From a checkpoint of a small transformer trained on Wikipedia.
Size: 10 layers, width 256, MLP 1024 squared ReLU.
Architecture: RMSNorm before each block, rotary positions, untied embeddings, normalized queries and keys, local attention windows, gated attention, capped logits.
Training: a variant of Adam for these matrices, 345M tokens, 7544 steps.
Each number is 200 + 20 x the weight over its row's rms, rounded and kept within 0 to 999. Layers, rows and columns count from 0. The size before them is the row's rms in percent of the matrix's.

# up: layer 5 MLP up, 1024x256, rms 0.105, rows 213-226, columns 0-255
# down: layer 5 MLP down (transposed), 1024x256, rms 0.0938, rows 213-225, columns 0-255
up213,098,152,240,212,199,182,179,197,194,200,228,195,176,205,191,198,205,216,180,180,229,194,197,213,220,187,167,168,184,209,174,188,225,195,198,222,206,207,180,222,207,202,213,176,204,184,218,208,207,202,214,204,160,192,174,206,213,218,212,189,226,176,161,195,169,170,177,222,213,173,160,172,193,184,226,201,224,196,227,217,202,208,186,191,203,193,187,212,200,175,195,205,224,197,191,201,205,234,223,228,184,193,211,194,220,180,189,194,197,182,226,215,207,223,198,159,218,227,214,179,238,205,190,190,220,191,224,189,197,193,175,193,197,243,178,169,206,165,207,209,198,223,201,162,207,206,172,174,227,225,185,194,182,202,183,169,217,199,169,222,198,236,210,213,206,202,196,210,213,206,192,219,214,164,195,204,201,190,219,180,177,235,201,195,197,210,192,179,229,145,183,194,205,244,249,165,182,195,249,196,190,177,209,215,196,203,197,218,237,209,212,178,198,217,206,216,198,202,251,175,190,176,212,195,211,209,185,223,209,163,189,219,198,221,168,156,184,186,210,170,250,224,196,201,183,216,232,180,195,197,190,200,189,244,205,171,214
down213,099,219,219,208,212,206,175,195,193,191,235,174,220,201,180,188,203,221,208,215,160,164,170,181,198,187,223,187,190,213,215,188,197,188,165,224,182,236,190,230,181,217,200,178,176,182,176,196,206,214,236,202,175,204,209,239,181,207,185,203,217,190,201,209,205,192,209,175,245,169,204,224,197,214,199,221,226,231,199,194,205,217,172,172,217,237,214,214,213,198,186,163,226,187,179,172,226,186,212,191,194,178,237,213,209,225,234,179,195,228,233,202,205,195,221,179,196,193,243,241,189,202,194,236,201,161,157,209,224,170,194,193,197,181,218,193,199,198,221,170,186,198,203,215,195,209,206,183,169,185,153,168,190,231,244,186,204,227,213,220,182,218,169,200,204,196,148,171,185,171,185,212,204,169,205,233,169,193,218,181,211,214,206,194,213,193,216,192,216,193,214,193,188,185,192,191,192,234,210,216,208,204,222,205,233,165,206,212,186,189,216,186,164,163,204,203,177,237,185,201,190,195,185,191,216,211,202,193,181,183,218,154,191,217,177,198,201,198,210,170,220,179,205,210,201,169,217,189,231,222,202,219,225,186,234,199,194
up214,096,204,210,194,124,194,202,199,181,176,176,198,170,208,196,227,218,191,226,185,219,182,215,219,191,194,204,222,199,222,208,190,206,218,225,207,154,241,240,182,195,224,195,179,209,166,222,208,183,214,201,208,190,178,198,212,219,203,191,185,175,231,178,210,193,187,210,208,190,182,216,183,199,196,203,188,210,200,174,205,182,213,223,193,206,193,183,219,213,194,218,230,200,175,169,197,228,198,225,203,180,237,175,188,218,232,188,182,178,200,186,179,176,196,218,181,204,194,236,182,219,171,153,163,192,189,211,212,177,163,214,215,223,239,178,185,200,177,207,154,226,224,183,202,242,223,210,212,198,197,212,238,209,161,191,216,224,211,193,178,188,198,185,217,226,233,217,179,222,207,197,184,236,195,197,217,244,162,187,174,225,190,209,203,188,201,162,184,214,209,193,213,207,225,235,181,208,198,219,210,220,165,174,199,175,206,189,246,206,197,222,183,184,220,183,176,212,195,209,184,217,220,199,218,195,239,168,218,182,185,186,196,211,208,212,210,234,207,187,211,209,186,228,217,224,198,208,206,254,195,220,207,197,222,208,221,195
down214,098,242,172,190,186,208,157,195,186,225,189,236,206,198,210,211,186,159,196,182,177,207,194,191,218,162,198,198,183,221,223,197,214,188,187,173,170,231,195,183,160,218,190,227,202,208,207,185,219,203,181,211,223,205,204,186,215,187,159,177,181,201,225,200,226,233,208,176,208,218,183,170,201,180,221,186,206,173,192,224,208,209,241,217,196,189,215,194,192,208,203,231,204,191,204,187,187,188,201,217,184,225,214,192,203,202,195,216,199,199,188,166,190,195,169,185,212,180,190,228,201,168,207,180,215,204,201,177,200,195,202,232,193,180,201,184,247,232,202,192,201,218,197,192,181,173,242,211,164,226,196,216,232,181,219,187,178,228,214,195,226,201,285,209,165,210,229,246,198,172,217,199,191,226,197,170,209,225,186,214,183,220,233,191,202,208,240,243,197,214,220,184,221,193,206,218,201,236,181,168,194,209,203,181,217,199,223,201,175,231,204,212,183,183,190,205,215,223,191,205,232,210,221,178,182,240,190,197,160,203,204,186,197,214,183,233,213,221,199,198,206,192,198,217,207,215,213,164,152,192,211,193,201,201,224,217,176
up215,093,189,202,179,215,204,197,250,187,196,199,203,227,218,191,206,221,175,179,204,185,219,215,206,189,177,199,210,191,200,203,209,181,176,193,171,162,173,216,226,193,207,198,198,230,168,210,185,200,201,154,184,184,182,173,183,234,191,224,189,146,190,187,175,171,190,181,193,238,209,164,203,205,195,195,170,181,212,181,195,212,187,216,172,232,183,193,204,207,190,178,236,179,199,221,217,188,220,188,205,230,227,220,233,161,186,208,209,223,188,220,192,165,186,199,231,199,204,196,192,230,229,175,187,232,171,207,244,190,211,218,243,205,184,182,177,182,200,198,186,235,187,188,162,186,205,186,213,196,189,184,175,210,195,211,186,189,198,211,213,183,246,236,188,215,212,206,167,218,222,200,223,207,224,237,178,178,219,190,178,169,229,199,173,188,199,212,169,210,215,180,213,188,230,206,178,215,175,222,227,189,189,210,190,153,193,171,219,220,191,173,209,176,246,180,187,182,218,201,229,194,219,204,202,212,220,186,200,198,225,176,212,184,225,185,199,199,189,184,161,228,197,204,214,204,196,227,176,196,225,224,217,200,213,219,225,169
down215,092,180,228,199,188,177,213,207,189,167,227,221,217,206,237,187,181,200,202,179,189,186,212,190,178,201,176,198,158,206,195,133,189,237,195,201,183,198,219,220,231,219,194,198,174,199,178,223,180,218,197,214,182,205,184,217,221,207,188,213,233,217,212,207,201,183,177,221,191,202,200,200,176,215,231,215,202,172,196,214,186,210,230,224,149,190,205,171,227,224,209,181,209,211,191,205,195,201,193,195,209,159,191,198,193,236,199,183,160,220,179,206,205,227,206,197,198,206,196,217,214,199,216,167,212,224,196,193,166,172,208,186,191,225,205,208,183,228,248,198,172,221,197,221,228,228,175,168,228,202,193,207,224,194,193,169,159,185,198,211,216,209,203,181,211,179,238,195,201,155,257,201,200,187,233,173,191,202,191,208,184,204,177,231,201,172,186,224,204,199,180,244,196,166,219,166,171,211,195,205,221,226,201,204,196,191,197,194,197,197,190,199,214,180,175,216,176,215,241,228,225,212,222,230,245,178,215,209,195,240,199,219,189,204,204,174,204,183,166,203,191,201,205,166,220,190,227,198,199,207,213,192,158,212,173,196,215
up216,111,180,211,209,157,178,192,202,197,143,198,225,145,197,218,223,161,215,219,213,188,149,185,208,184,203,164,207,221,218,180,238,222,220,199,238,206,224,204,185,181,171,218,201,219,169,197,215,212,203,181,233,212,213,195,172,202,196,211,205,228,190,161,188,186,191,180,196,224,203,215,198,199,188,193,209,192,174,216,206,175,217,218,215,229,173,226,188,168,183,208,203,194,232,207,201,264,250,180,246,226,181,189,226,233,235,188,189,212,197,234,202,199,186,236,213,196,206,195,229,230,193,209,198,195,201,195,190,199,202,205,209,208,223,205,176,211,213,219,189,179,204,210,237,194,216,178,185,210,203,191,228,223,195,187,200,207,217,164,217,192,206,230,180,213,180,201,209,225,220,185,227,229,188,181,225,207,177,193,193,207,195,210,211,193,214,167,174,211,185,210,203,166,216,166,213,187,170,196,176,192,194,167,194,163,205,182,222,202,217,197,178,196,210,224,183,213,202,224,222,196,182,161,180,207,204,189,219,176,195,164,207,176,212,167,212,199,209,209,221,200,198,232,221,213,196,192,206,223,153,165,221,195,198,212,193,209
down216,109,209,142,218,202,188,166,190,194,201,189,183,155,171,217,184,198,202,195,184,209,187,203,196,206,194,178,197,191,200,179,241,197,224,226,207,226,155,183,210,202,175,157,197,199,219,192,174,171,218,226,181,168,160,209,193,199,206,210,235,216,220,165,196,178,203,223,179,190,176,209,205,185,191,262,215,191,204,208,199,180,207,207,190,234,133,178,208,215,226,207,166,193,196,205,199,237,201,172,203,201,164,194,189,216,210,184,172,184,195,205,179,227,189,168,178,197,192,162,185,197,195,195,248,211,213,218,178,200,220,200,213,182,223,217,201,191,203,196,189,215,180,186,199,180,189,225,169,169,172,191,213,170,200,203,210,205,212,173,211,220,176,205,202,219,183,235,183,217,208,180,176,198,168,244,216,192,212,204,199,189,188,199,198,226,234,209,239,216,204,230,194,209,195,227,182,176,205,184,194,197,187,190,211,198,208,212,201,226,210,192,183,199,171,179,170,228,188,221,193,190,191,221,192,201,250,183,205,193,231,164,191,203,155,205,199,229,221,211,203,187,194,204,182,197,200,191,190,182,258,204,189,208,215,198,230,225
up217,100,192,198,240,196,203,172,218,221,199,199,174,195,228,196,207,197,216,182,152,196,178,168,206,151,204,191,212,199,192,222,203,189,257,229,196,175,217,174,195,170,183,206,199,228,185,197,194,211,185,214,173,196,211,190,197,183,207,206,182,200,232,223,179,215,190,210,176,233,222,194,216,196,197,222,174,202,231,231,196,177,219,233,212,170,185,216,160,221,183,206,208,204,200,228,211,196,225,186,181,186,210,231,185,186,179,205,197,193,200,196,192,168,188,185,215,182,192,205,159,214,186,197,179,201,216,216,202,201,190,180,198,195,200,182,226,209,222,191,194,215,194,178,215,176,194,193,210,198,222,199,207,158,204,202,195,231,216,200,211,189,226,204,214,204,174,188,217,205,178,188,221,247,177,217,177,214,210,188,189,196,167,211,214,212,203,197,193,224,175,197,184,192,218,196,188,211,178,234,178,193,186,186,235,152,211,212,260,201,222,200,219,180,215,204,217,193,184,221,203,179,215,205,249,224,184,161,228,169,183,193,231,225,232,149,180,191,203,179,233,195,218,204,223,174,183,162,213,245,189,160,230,205,225,178,205,230
down217,101,187,213,225,198,206,209,248,188,190,178,215,192,202,212,169,208,210,227,185,187,199,168,163,212,214,164,186,206,169,200,205,210,217,205,178,171,208,201,214,210,213,212,229,190,212,208,177,202,171,216,203,176,152,207,198,180,217,187,193,193,198,189,177,196,206,217,214,190,177,212,155,213,162,205,177,220,191,177,222,263,180,223,226,206,235,230,186,176,210,223,211,194,206,172,161,167,206,216,187,214,240,201,178,158,197,216,219,157,161,200,191,204,202,198,214,204,208,213,208,204,186,185,211,190,173,199,191,184,201,219,157,236,204,240,170,211,207,190,192,200,178,159,184,171,182,220,189,171,225,194,184,227,195,215,215,179,196,199,200,234,177,236,188,224,207,176,193,235,200,209,245,193,179,158,190,187,196,204,200,172,172,173,194,180,205,233,227,199,213,189,223,209,167,201,215,220,194,196,217,180,177,237,194,209,212,202,212,193,223,212,209,199,182,226,187,194,199,214,188,204,201,204,182,215,226,243,194,205,244,201,200,211,195,186,211,192,226,193,151,196,191,220,184,225,184,209,196,211,205,215,219,204,224,169,193,190
up218,102,242,219,236,180,214,186,186,162,197,187,212,178,188,198,218,185,175,200,163,174,196,222,185,242,207,187,178,212,224,173,213,207,195,202,210,237,227,171,215,197,199,215,217,211,181,217,262,186,189,178,170,159,201,184,195,213,223,226,178,231,192,193,180,193,186,222,201,200,193,178,190,181,216,202,227,213,194,195,217,186,224,201,225,179,212,187,208,167,194,201,182,203,201,191,209,180,195,201,203,186,211,182,190,197,223,170,181,200,189,210,162,194,203,234,211,233,207,230,187,245,206,224,219,203,181,180,211,208,220,185,198,195,217,199,218,200,143,202,188,193,205,222,196,226,226,210,191,220,201,171,228,216,213,188,161,199,211,191,173,223,212,196,169,200,192,191,197,194,222,181,222,231,166,171,195,228,227,171,215,216,193,185,205,242,186,216,181,248,197,204,205,216,211,218,234,213,225,189,188,218,214,190,244,200,195,205,230,246,239,182,191,192,208,208,215,163,177,218,207,164,190,209,204,197,192,201,218,227,176,220,248,212,223,178,164,195,150,192,189,197,212,205,200,209,206,198,189,185,208,220,223,196,200,194,187,229
down218,103,200,214,154,178,237,229,230,201,230,177,238,198,192,198,197,178,177,202,199,218,200,194,228,190,202,205,173,191,201,152,168,214,193,207,227,178,210,182,200,216,155,176,130,182,194,170,195,178,207,192,203,221,204,213,197,191,207,200,212,191,205,186,190,202,174,225,218,195,205,213,182,206,201,188,172,202,192,213,217,182,190,177,204,172,201,177,212,180,209,210,192,199,231,219,227,187,173,194,165,211,228,205,212,210,186,201,186,179,176,234,188,196,224,216,243,205,210,207,213,190,191,189,211,178,206,196,198,212,221,183,192,166,223,158,233,193,171,171,192,197,211,213,219,172,191,224,174,198,229,220,235,183,206,189,219,179,214,196,147,193,240,176,154,194,182,216,231,209,186,185,220,226,191,191,223,230,182,252,194,220,206,201,234,204,183,204,211,192,192,190,176,214,165,212,170,213,201,205,236,186,204,193,201,162,204,194,191,180,196,210,186,192,237,228,204,165,195,197,216,183,201,228,211,184,174,198,234,179,221,208,190,174,190,196,226,208,219,180,233,188,215,177,231,198,219,213,195,199,192,234,199,177,177,195,213,224
up219,107,215,224,190,195,224,185,184,168,138,194,192,212,177,218,188,163,183,169,164,186,224,160,144,225,195,203,180,173,193,203,176,196,210,203,204,214,189,183,230,214,190,202,201,227,177,200,202,203,198,189,206,147,175,205,202,189,200,216,188,190,211,212,157,193,207,215,184,220,199,217,202,167,191,220,220,195,186,224,199,228,239,193,215,211,196,199,235,188,202,173,230,202,186,222,207,215,199,187,217,205,195,159,202,173,143,205,196,191,177,227,199,197,193,226,164,179,202,226,196,181,208,192,188,229,200,225,166,219,189,177,189,206,227,182,169,245,221,193,173,213,207,195,190,174,218,188,214,186,195,199,228,221,151,157,209,202,213,151,214,197,208,181,199,211,228,181,194,232,217,208,211,202,224,213,180,178,195,197,187,234,198,190,212,185,206,205,201,192,211,194,164,201,195,218,214,174,175,190,188,230,188,178,190,183,155,207,219,202,216,207,199,187,227,175,199,193,191,213,154,161,188,206,194,171,213,199,229,173,185,198,191,180,197,168,167,199,193,202,193,226,182,237,223,193,166,206,190,207,203,213,196,180,194,195,188,216
down219,108,197,197,184,209,198,215,199,197,205,191,231,168,207,181,198,192,177,232,213,173,181,226,215,203,196,204,192,185,192,201,168,185,194,200,216,198,212,244,180,213,229,189,191,213,179,185,213,199,214,187,205,180,168,186,191,216,174,195,222,224,218,202,198,176,206,195,164,226,240,232,213,203,211,187,191,170,214,166,209,210,204,216,195,194,179,193,229,214,198,181,206,248,201,228,218,199,186,184,242,187,198,254,228,186,220,234,170,199,185,230,205,234,181,224,158,214,208,235,193,195,168,211,240,205,211,212,232,196,209,174,172,177,179,200,216,160,229,215,245,217,202,205,197,213,156,204,171,209,214,207,210,215,205,195,235,187,236,204,245,203,178,217,180,181,173,177,205,185,169,189,186,205,164,217,226,180,227,211,167,216,209,238,223,211,232,178,150,230,222,180,206,212,204,212,180,195,190,177,211,226,200,209,215,212,194,205,211,215,196,165,185,172,199,199,189,211,179,197,220,226,211,201,164,197,206,222,201,180,209,211,184,212,179,218,210,182,205,196,207,193,195,186,187,169,193,190,169,189,183,232,186,202,178,177,213,235
up220,103,185,192,183,189,211,173,190,208,225,213,210,211,230,211,194,176,189,210,190,181,224,185,189,171,190,198,181,235,208,193,239,229,215,211,213,210,219,152,174,187,203,213,199,208,217,203,231,204,187,202,215,221,194,199,222,200,199,199,202,176,204,202,179,196,193,144,193,190,193,231,199,218,205,204,162,221,188,203,200,190,193,234,219,178,203,226,174,193,197,195,192,229,226,231,234,223,201,196,223,191,208,168,205,197,262,212,201,213,177,215,191,171,252,180,181,188,188,209,202,191,234,235,165,217,188,168,217,195,216,174,196,215,198,185,198,218,168,195,209,204,185,193,182,182,165,147,241,185,188,231,190,216,209,216,179,215,178,180,167,196,175,201,172,174,189,221,177,219,204,194,221,178,201,194,222,192,201,228,177,222,186,201,226,242,218,210,193,208,202,205,205,188,205,193,233,200,218,235,186,177,210,173,203,189,203,235,232,178,218,184,163,195,232,215,189,170,216,212,158,188,201,212,207,198,184,182,218,174,186,161,226,219,199,221,189,192,189,186,194,219,212,213,195,200,183,212,136,207,166,234,209,215,192,192,195,216
down220,102,185,233,191,234,219,213,192,203,194,197,230,202,205,231,191,215,212,153,160,227,204,214,202,187,271,159,192,208,194,219,212,208,189,230,223,210,183,207,204,207,238,223,207,184,175,186,204,176,226,222,227,199,174,212,207,207,217,200,174,164,207,217,210,195,183,153,161,194,208,183,205,210,239,242,219,195,192,181,183,208,193,184,219,185,220,219,188,162,178,199,193,217,173,246,189,211,213,213,180,195,176,205,201,202,203,201,185,195,209,207,213,211,189,205,201,190,171,203,223,211,201,178,216,177,228,198,184,181,192,203,182,223,167,195,163,165,229,209,225,207,187,196,181,204,210,176,170,213,208,197,211,194,200,192,195,210,207,187,172,210,195,208,188,230,211,221,194,232,187,235,179,186,209,246,214,190,220,208,151,168,211,163,169,186,224,170,207,192,180,215,217,216,198,208,210,175,190,160,175,205,220,241,235,236,189,206,218,222,199,227,198,191,210,206,221,196,243,216,198,182,178,221,180,236,189,197,223,195,223,204,190,194,200,187,199,222,183,187,190,200,209,201,181,198,197,210,220,199,178,162,172,204,172,233,191,178
up221,095,190,195,204,190,201,226,231,218,207,164,180,185,208,170,210,212,221,170,191,234,213,173,173,171,200,147,192,211,192,192,213,187,204,206,214,199,211,195,189,221,204,175,184,211,187,229,231,160,204,216,199,189,192,218,204,240,189,203,237,190,208,198,242,161,181,206,166,202,187,186,212,167,212,198,194,201,219,229,198,203,209,223,195,218,222,233,207,200,198,178,174,131,198,212,203,184,205,201,167,179,212,206,218,187,211,193,190,198,197,199,215,182,217,248,205,177,220,209,216,203,174,167,206,202,181,214,223,203,189,202,187,235,192,209,207,182,212,204,171,199,195,201,185,179,198,219,235,239,233,180,189,208,208,197,181,214,177,188,219,217,230,194,182,208,247,203,192,185,245,210,230,226,201,196,218,192,192,208,176,195,206,179,225,213,201,202,185,231,216,163,198,206,176,162,224,189,231,208,178,214,165,171,184,178,232,172,248,189,185,223,162,183,207,185,190,232,227,199,220,207,224,182,214,184,201,196,203,186,203,189,218,201,191,182,181,189,179,189,191,190,180,188,174,211,212,240,192,182,176,225,207,190,231,193,165,240
down221,097,185,215,194,215,205,228,204,194,223,192,216,188,218,227,192,179,215,216,194,192,183,180,213,206,204,214,205,199,193,186,203,215,211,239,218,215,174,270,172,182,193,212,170,268,226,202,198,203,208,182,190,217,196,189,215,217,208,206,213,219,171,182,200,207,182,230,229,192,250,195,179,177,183,207,226,195,223,165,188,208,220,190,218,198,212,189,211,168,205,247,188,189,206,215,182,196,206,221,184,212,200,222,190,215,220,221,211,215,208,202,186,156,196,175,194,203,180,247,215,207,176,175,216,180,226,214,207,183,202,198,163,201,207,180,184,210,218,211,206,188,206,197,196,200,216,236,208,202,185,172,229,213,184,252,181,206,189,178,208,176,189,185,185,196,176,221,184,201,175,215,144,211,198,190,225,226,198,196,195,174,191,232,166,179,194,178,199,208,209,198,199,212,187,200,199,247,202,225,200,196,166,234,196,180,217,203,212,205,195,200,202,196,221,207,221,219,221,197,179,174,213,230,210,214,181,195,176,200,190,216,193,183,222,209,216,203,255,201,200,228,230,194,213,193,199,169,165,200,166,183,147,190,168,221,255,208
up222,101,229,202,205,197,243,171,219,163,193,163,214,198,266,199,172,220,188,198,179,220,210,204,207,188,168,195,183,206,202,193,186,199,201,206,162,177,194,207,209,184,205,179,158,230,208,201,216,192,184,216,205,198,232,180,205,220,162,186,222,178,208,174,196,182,233,185,184,174,189,181,204,174,175,179,238,206,186,207,195,177,157,199,138,188,189,184,253,200,184,203,207,178,229,189,205,228,202,237,203,208,205,196,211,201,226,200,187,203,186,194,201,196,181,215,205,232,183,204,196,200,222,207,161,206,177,208,247,218,217,190,237,203,150,189,181,232,210,199,182,206,189,187,181,201,191,165,197,211,195,185,198,175,200,207,195,212,211,201,188,230,232,220,242,236,200,218,232,234,223,180,193,187,186,243,188,207,178,222,193,185,237,208,199,221,203,183,192,208,204,201,217,201,228,217,208,207,196,209,197,175,188,224,208,195,197,206,202,213,183,217,189,176,228,184,233,208,196,187,228,179,201,207,196,202,207,179,231,193,190,201,190,226,197,169,179,208,160,180,189,207,194,201,210,185,211,244,195,244,201,251,200,209,210,188,174,188
down222,103,215,199,218,224,203,190,216,177,169,200,202,191,178,185,155,189,203,180,208,200,209,240,200,198,208,187,198,203,183,164,220,195,192,207,183,196,183,218,201,187,178,209,178,243,202,239,172,187,191,202,183,208,191,227,205,210,227,206,174,224,182,221,165,195,200,192,209,207,203,176,248,199,186,197,196,153,197,193,215,181,199,166,195,199,192,212,190,208,232,211,165,260,203,222,201,226,193,171,194,245,194,172,182,198,223,184,215,218,275,240,215,192,170,196,195,211,239,187,210,195,222,200,173,188,175,176,193,217,205,216,181,191,196,206,212,210,195,200,210,233,189,222,200,203,235,177,204,167,166,202,155,194,181,200,186,187,203,196,194,194,221,209,198,179,220,204,182,222,194,210,204,215,190,189,199,186,214,187,175,134,218,217,224,156,203,197,213,174,215,179,203,219,199,236,217,186,169,202,177,189,188,193,193,188,223,211,182,223,201,218,224,204,218,192,187,190,188,211,161,203,216,181,211,186,186,209,207,181,218,188,211,214,204,195,185,182,228,227,183,203,201,224,197,213,168,238,192,230,267,201,208,197,218,210,217,191
up223,102,222,198,210,178,237,204,212,182,175,264,187,190,208,223,195,208,166,184,178,194,194,198,195,190,199,178,193,215,213,226,232,218,148,192,199,191,197,209,222,195,192,154,212,222,150,203,181,206,193,214,216,183,217,191,208,200,211,214,203,208,190,140,182,250,176,216,207,208,201,212,194,190,182,223,176,207,201,237,202,237,204,213,208,229,175,216,190,214,189,180,227,202,204,220,177,193,247,197,226,184,227,165,196,188,206,200,164,204,222,209,207,180,177,209,212,200,189,192,230,215,182,178,225,195,197,179,233,221,223,198,201,192,213,240,210,234,206,243,191,200,205,169,189,176,183,189,244,225,219,187,212,179,182,232,215,196,204,210,216,184,223,219,222,205,187,212,193,185,215,209,222,205,221,194,223,228,229,184,208,204,214,198,216,202,203,213,185,218,193,206,212,191,172,203,231,177,192,214,195,172,188,193,176,186,196,178,188,196,222,225,187,186,203,171,212,217,258,189,205,181,214,222,198,200,207,175,220,165,213,147,234,196,211,183,191,189,168,206,225,195,211,216,250,198,193,213,164,209,197,232,199,195,206,181,179,204
down223,099,217,253,193,204,232,190,231,230,230,223,228,248,176,224,189,207,219,219,189,206,228,220,251,226,222,177,179,204,201,199,203,184,191,179,181,235,171,204,189,214,227,194,195,200,188,230,177,160,246,180,221,186,224,211,180,198,207,225,158,169,219,200,204,185,197,213,201,224,200,199,165,205,182,199,194,197,183,180,207,209,181,197,180,212,195,247,194,191,193,169,195,168,213,191,186,213,179,169,227,212,179,202,181,179,208,188,179,196,215,224,232,211,180,219,229,212,166,225,216,239,200,169,171,247,195,235,222,190,208,187,195,184,213,226,225,210,214,187,239,225,181,205,215,174,201,189,224,215,201,201,221,218,224,210,230,218,234,176,185,206,176,204,222,188,190,203,205,168,212,184,203,185,206,178,158,229,215,185,199,217,189,214,175,197,196,176,205,185,207,216,206,190,189,186,199,188,220,218,179,166,206,202,191,207,201,192,188,199,191,212,209,193,207,228,182,227,205,186,195,158,164,203,214,207,187,224,191,227,263,183,217,202,213,183,236,178,185,214,204,207,204,190,200,165,217,228,208,211,178,199,190,197,208,206,213,205
up224,100,197,182,183,195,202,198,222,170,171,221,207,220,197,215,203,192,210,174,202,174,206,195,214,211,197,162,193,192,212,187,213,184,237,241,188,199,190,193,208,181,208,185,220,224,205,178,196,192,178,165,202,189,216,195,173,203,220,207,180,188,207,162,188,247,186,242,222,214,195,225,226,190,211,215,170,181,216,184,184,220,219,220,214,194,177,202,198,186,191,195,226,183,181,226,192,222,188,193,216,160,224,203,203,181,204,194,205,192,199,216,202,173,216,215,189,188,224,204,248,207,222,188,204,249,169,194,222,198,211,183,185,216,224,202,164,211,192,232,166,246,231,182,162,197,215,201,218,246,221,204,183,179,201,207,198,194,184,169,193,206,204,195,228,200,213,222,203,182,178,202,223,166,189,210,249,227,210,179,203,219,180,170,207,251,208,209,236,206,212,173,190,228,185,212,233,205,182,186,221,198,233,162,214,204,182,227,192,220,234,173,162,197,217,204,217,189,216,206,219,210,210,224,187,200,195,208,209,165,196,176,199,208,221,199,170,220,206,192,172,230,204,206,269,184,173,233,178,210,199,205,214,174,214,207,209,201
down224,101,198,175,213,200,196,211,184,195,174,192,205,201,227,193,222,211,211,151,190,158,207,192,198,216,197,191,153,148,180,193,197,216,225,215,207,222,208,232,228,221,216,206,231,191,221,219,216,234,208,161,173,177,165,216,218,207,180,208,205,225,191,219,166,202,205,190,194,208,206,214,225,222,216,212,153,188,185,188,211,213,201,221,184,180,179,250,154,171,199,166,174,224,175,223,178,203,161,196,237,198,210,197,208,168,176,212,186,211,232,211,184,199,243,179,225,190,208,190,189,218,196,174,220,180,200,239,209,197,195,196,223,175,183,197,186,210,241,185,188,222,218,241,187,148,195,206,187,210,200,198,231,190,194,186,214,185,220,165,200,201,205,166,199,164,221,231,187,215,213,188,176,208,179,189,193,201,217,181,214,201,234,177,221,203,209,215,193,179,203,173,226,195,192,176,220,192,196,198,229,198,233,179,217,182,196,203,189,222,184,231,169,198,207,208,197,204,204,216,186,191,192,199,250,231,211,164,212,210,175,206,200,181,223,226,189,194,171,216,201,195,227,213,207,185,195,204,188,227,179,218,223,216,227,201,197,209
up225,104,183,223,223,205,172,180,234,232,169,205,192,160,179,240,212,199,185,201,202,227,201,199,196,208,200,206,179,178,212,181,211,204,227,231,222,185,197,212,193,193,193,209,189,222,240,198,210,229,187,182,185,221,191,183,180,233,178,216,164,166,184,190,183,213,200,184,170,180,221,201,203,216,176,203,171,220,222,232,232,192,250,174,194,198,192,158,241,163,202,184,220,204,188,185,206,205,206,206,170,170,217,190,212,220,217,190,195,195,172,185,218,169,212,217,207,219,186,227,179,231,192,196,188,186,206,197,221,194,226,173,204,174,226,222,203,217,213,205,201,199,178,203,215,221,171,178,189,246,163,194,184,167,216,208,192,190,204,196,186,206,207,189,176,215,225,205,200,225,182,161,187,181,201,207,217,201,243,195,203,196,185,212,178,195,189,232,187,198,197,186,172,188,210,196,203,184,202,171,206,226,211,202,250,193,209,188,215,212,213,185,162,198,243,196,190,201,190,225,190,154,193,210,161,187,202,180,210,240,222,167,219,200,234,183,219,168,181,195,178,227,196,231,244,238,224,213,224,205,181,186,212,175,198,199,188,203
down225,105,205,173,249,217,184,179,218,182,183,184,228,195,221,218,209,193,189,180,214,204,241,182,191,201,209,221,211,213,196,191,199,204,225,197,199,196,204,207,196,201,218,210,172,184,167,211,215,181,195,198,181,168,186,228,179,195,192,194,215,181,176,187,172,240,222,193,179,166,186,195,214,194,184,193,211,180,173,219,209,207,185,215,208,187,200,174,166,233,200,199,223,219,189,231,230,219,191,210,202,155,180,161,207,217,222,192,218,174,209,217,220,225,153,211,209,202,205,186,181,199,224,195,209,162,199,237,195,224,233,224,181,215,190,198,201,201,218,186,209,181,210,208,189,196,216,233,211,214,172,204,196,204,183,156,197,216,199,238,214,195,184,179,184,140,222,201,198,204,233,217,188,168,191,209,231,183,196,233,173,212,192,174,178,196,195,211,212,198,233,200,192,234,237,161,213,233,180,169,162,226,229,187,156,196,160,196,223,206,184,190,219,213,208,210,214,226,197,218,173,243,203,163,188,204,158,207,190,191,163,201,207,215,197,196,179,225,201,179,183,186,210,195,178,170,197,200,193,203,208,201,176,233,182,237,193,207
up226,098,223,208,223,168,207,198,189,205,173,209,185,189,199,182,240,235,182,184,194,170,170,181,184,251,183,200,183,185,205,200,194,193,221,223,202,206,218,195,194,167,210,202,174,206,181,217,239,219,205,189,206,196,237,202,223,252,208,205,231,204,203,232,191,224,188,226,198,181,202,189,184,190,235,207,181,187,197,194,206,195,222,185,224,159,183,221,183,189,181,181,208,175,194,195,224,196,197,168,214,201,179,198,209,197,208,193,196,192,236,197,171,163,198,158,195,219,209,222,189,173,204,189,194,202,200,135,223,154,182,172,218,224,188,177,194,232,180,218,195,226,178,200,191,214,192,195,216,202,179,214,210,203,197,226,201,223,145,194,201,195,181,205,192,219,204,207,202,201,210,180,182,199,217,151,219,235,210,210,209,216,220,220,228,228,205,212,228,213,192,203,197,218,206,221,229,217,189,187,197,215,173,187,228,170,201,203,224,215,244,174,202,201,224,202,218,186,208,186,189,207,250,208,220,183,189,199,197,209,211,203,248,236,223,176,197,204,163,175,198,202,193,189,198,176,172,208,168,236,178,211,199,233,192,223,194,240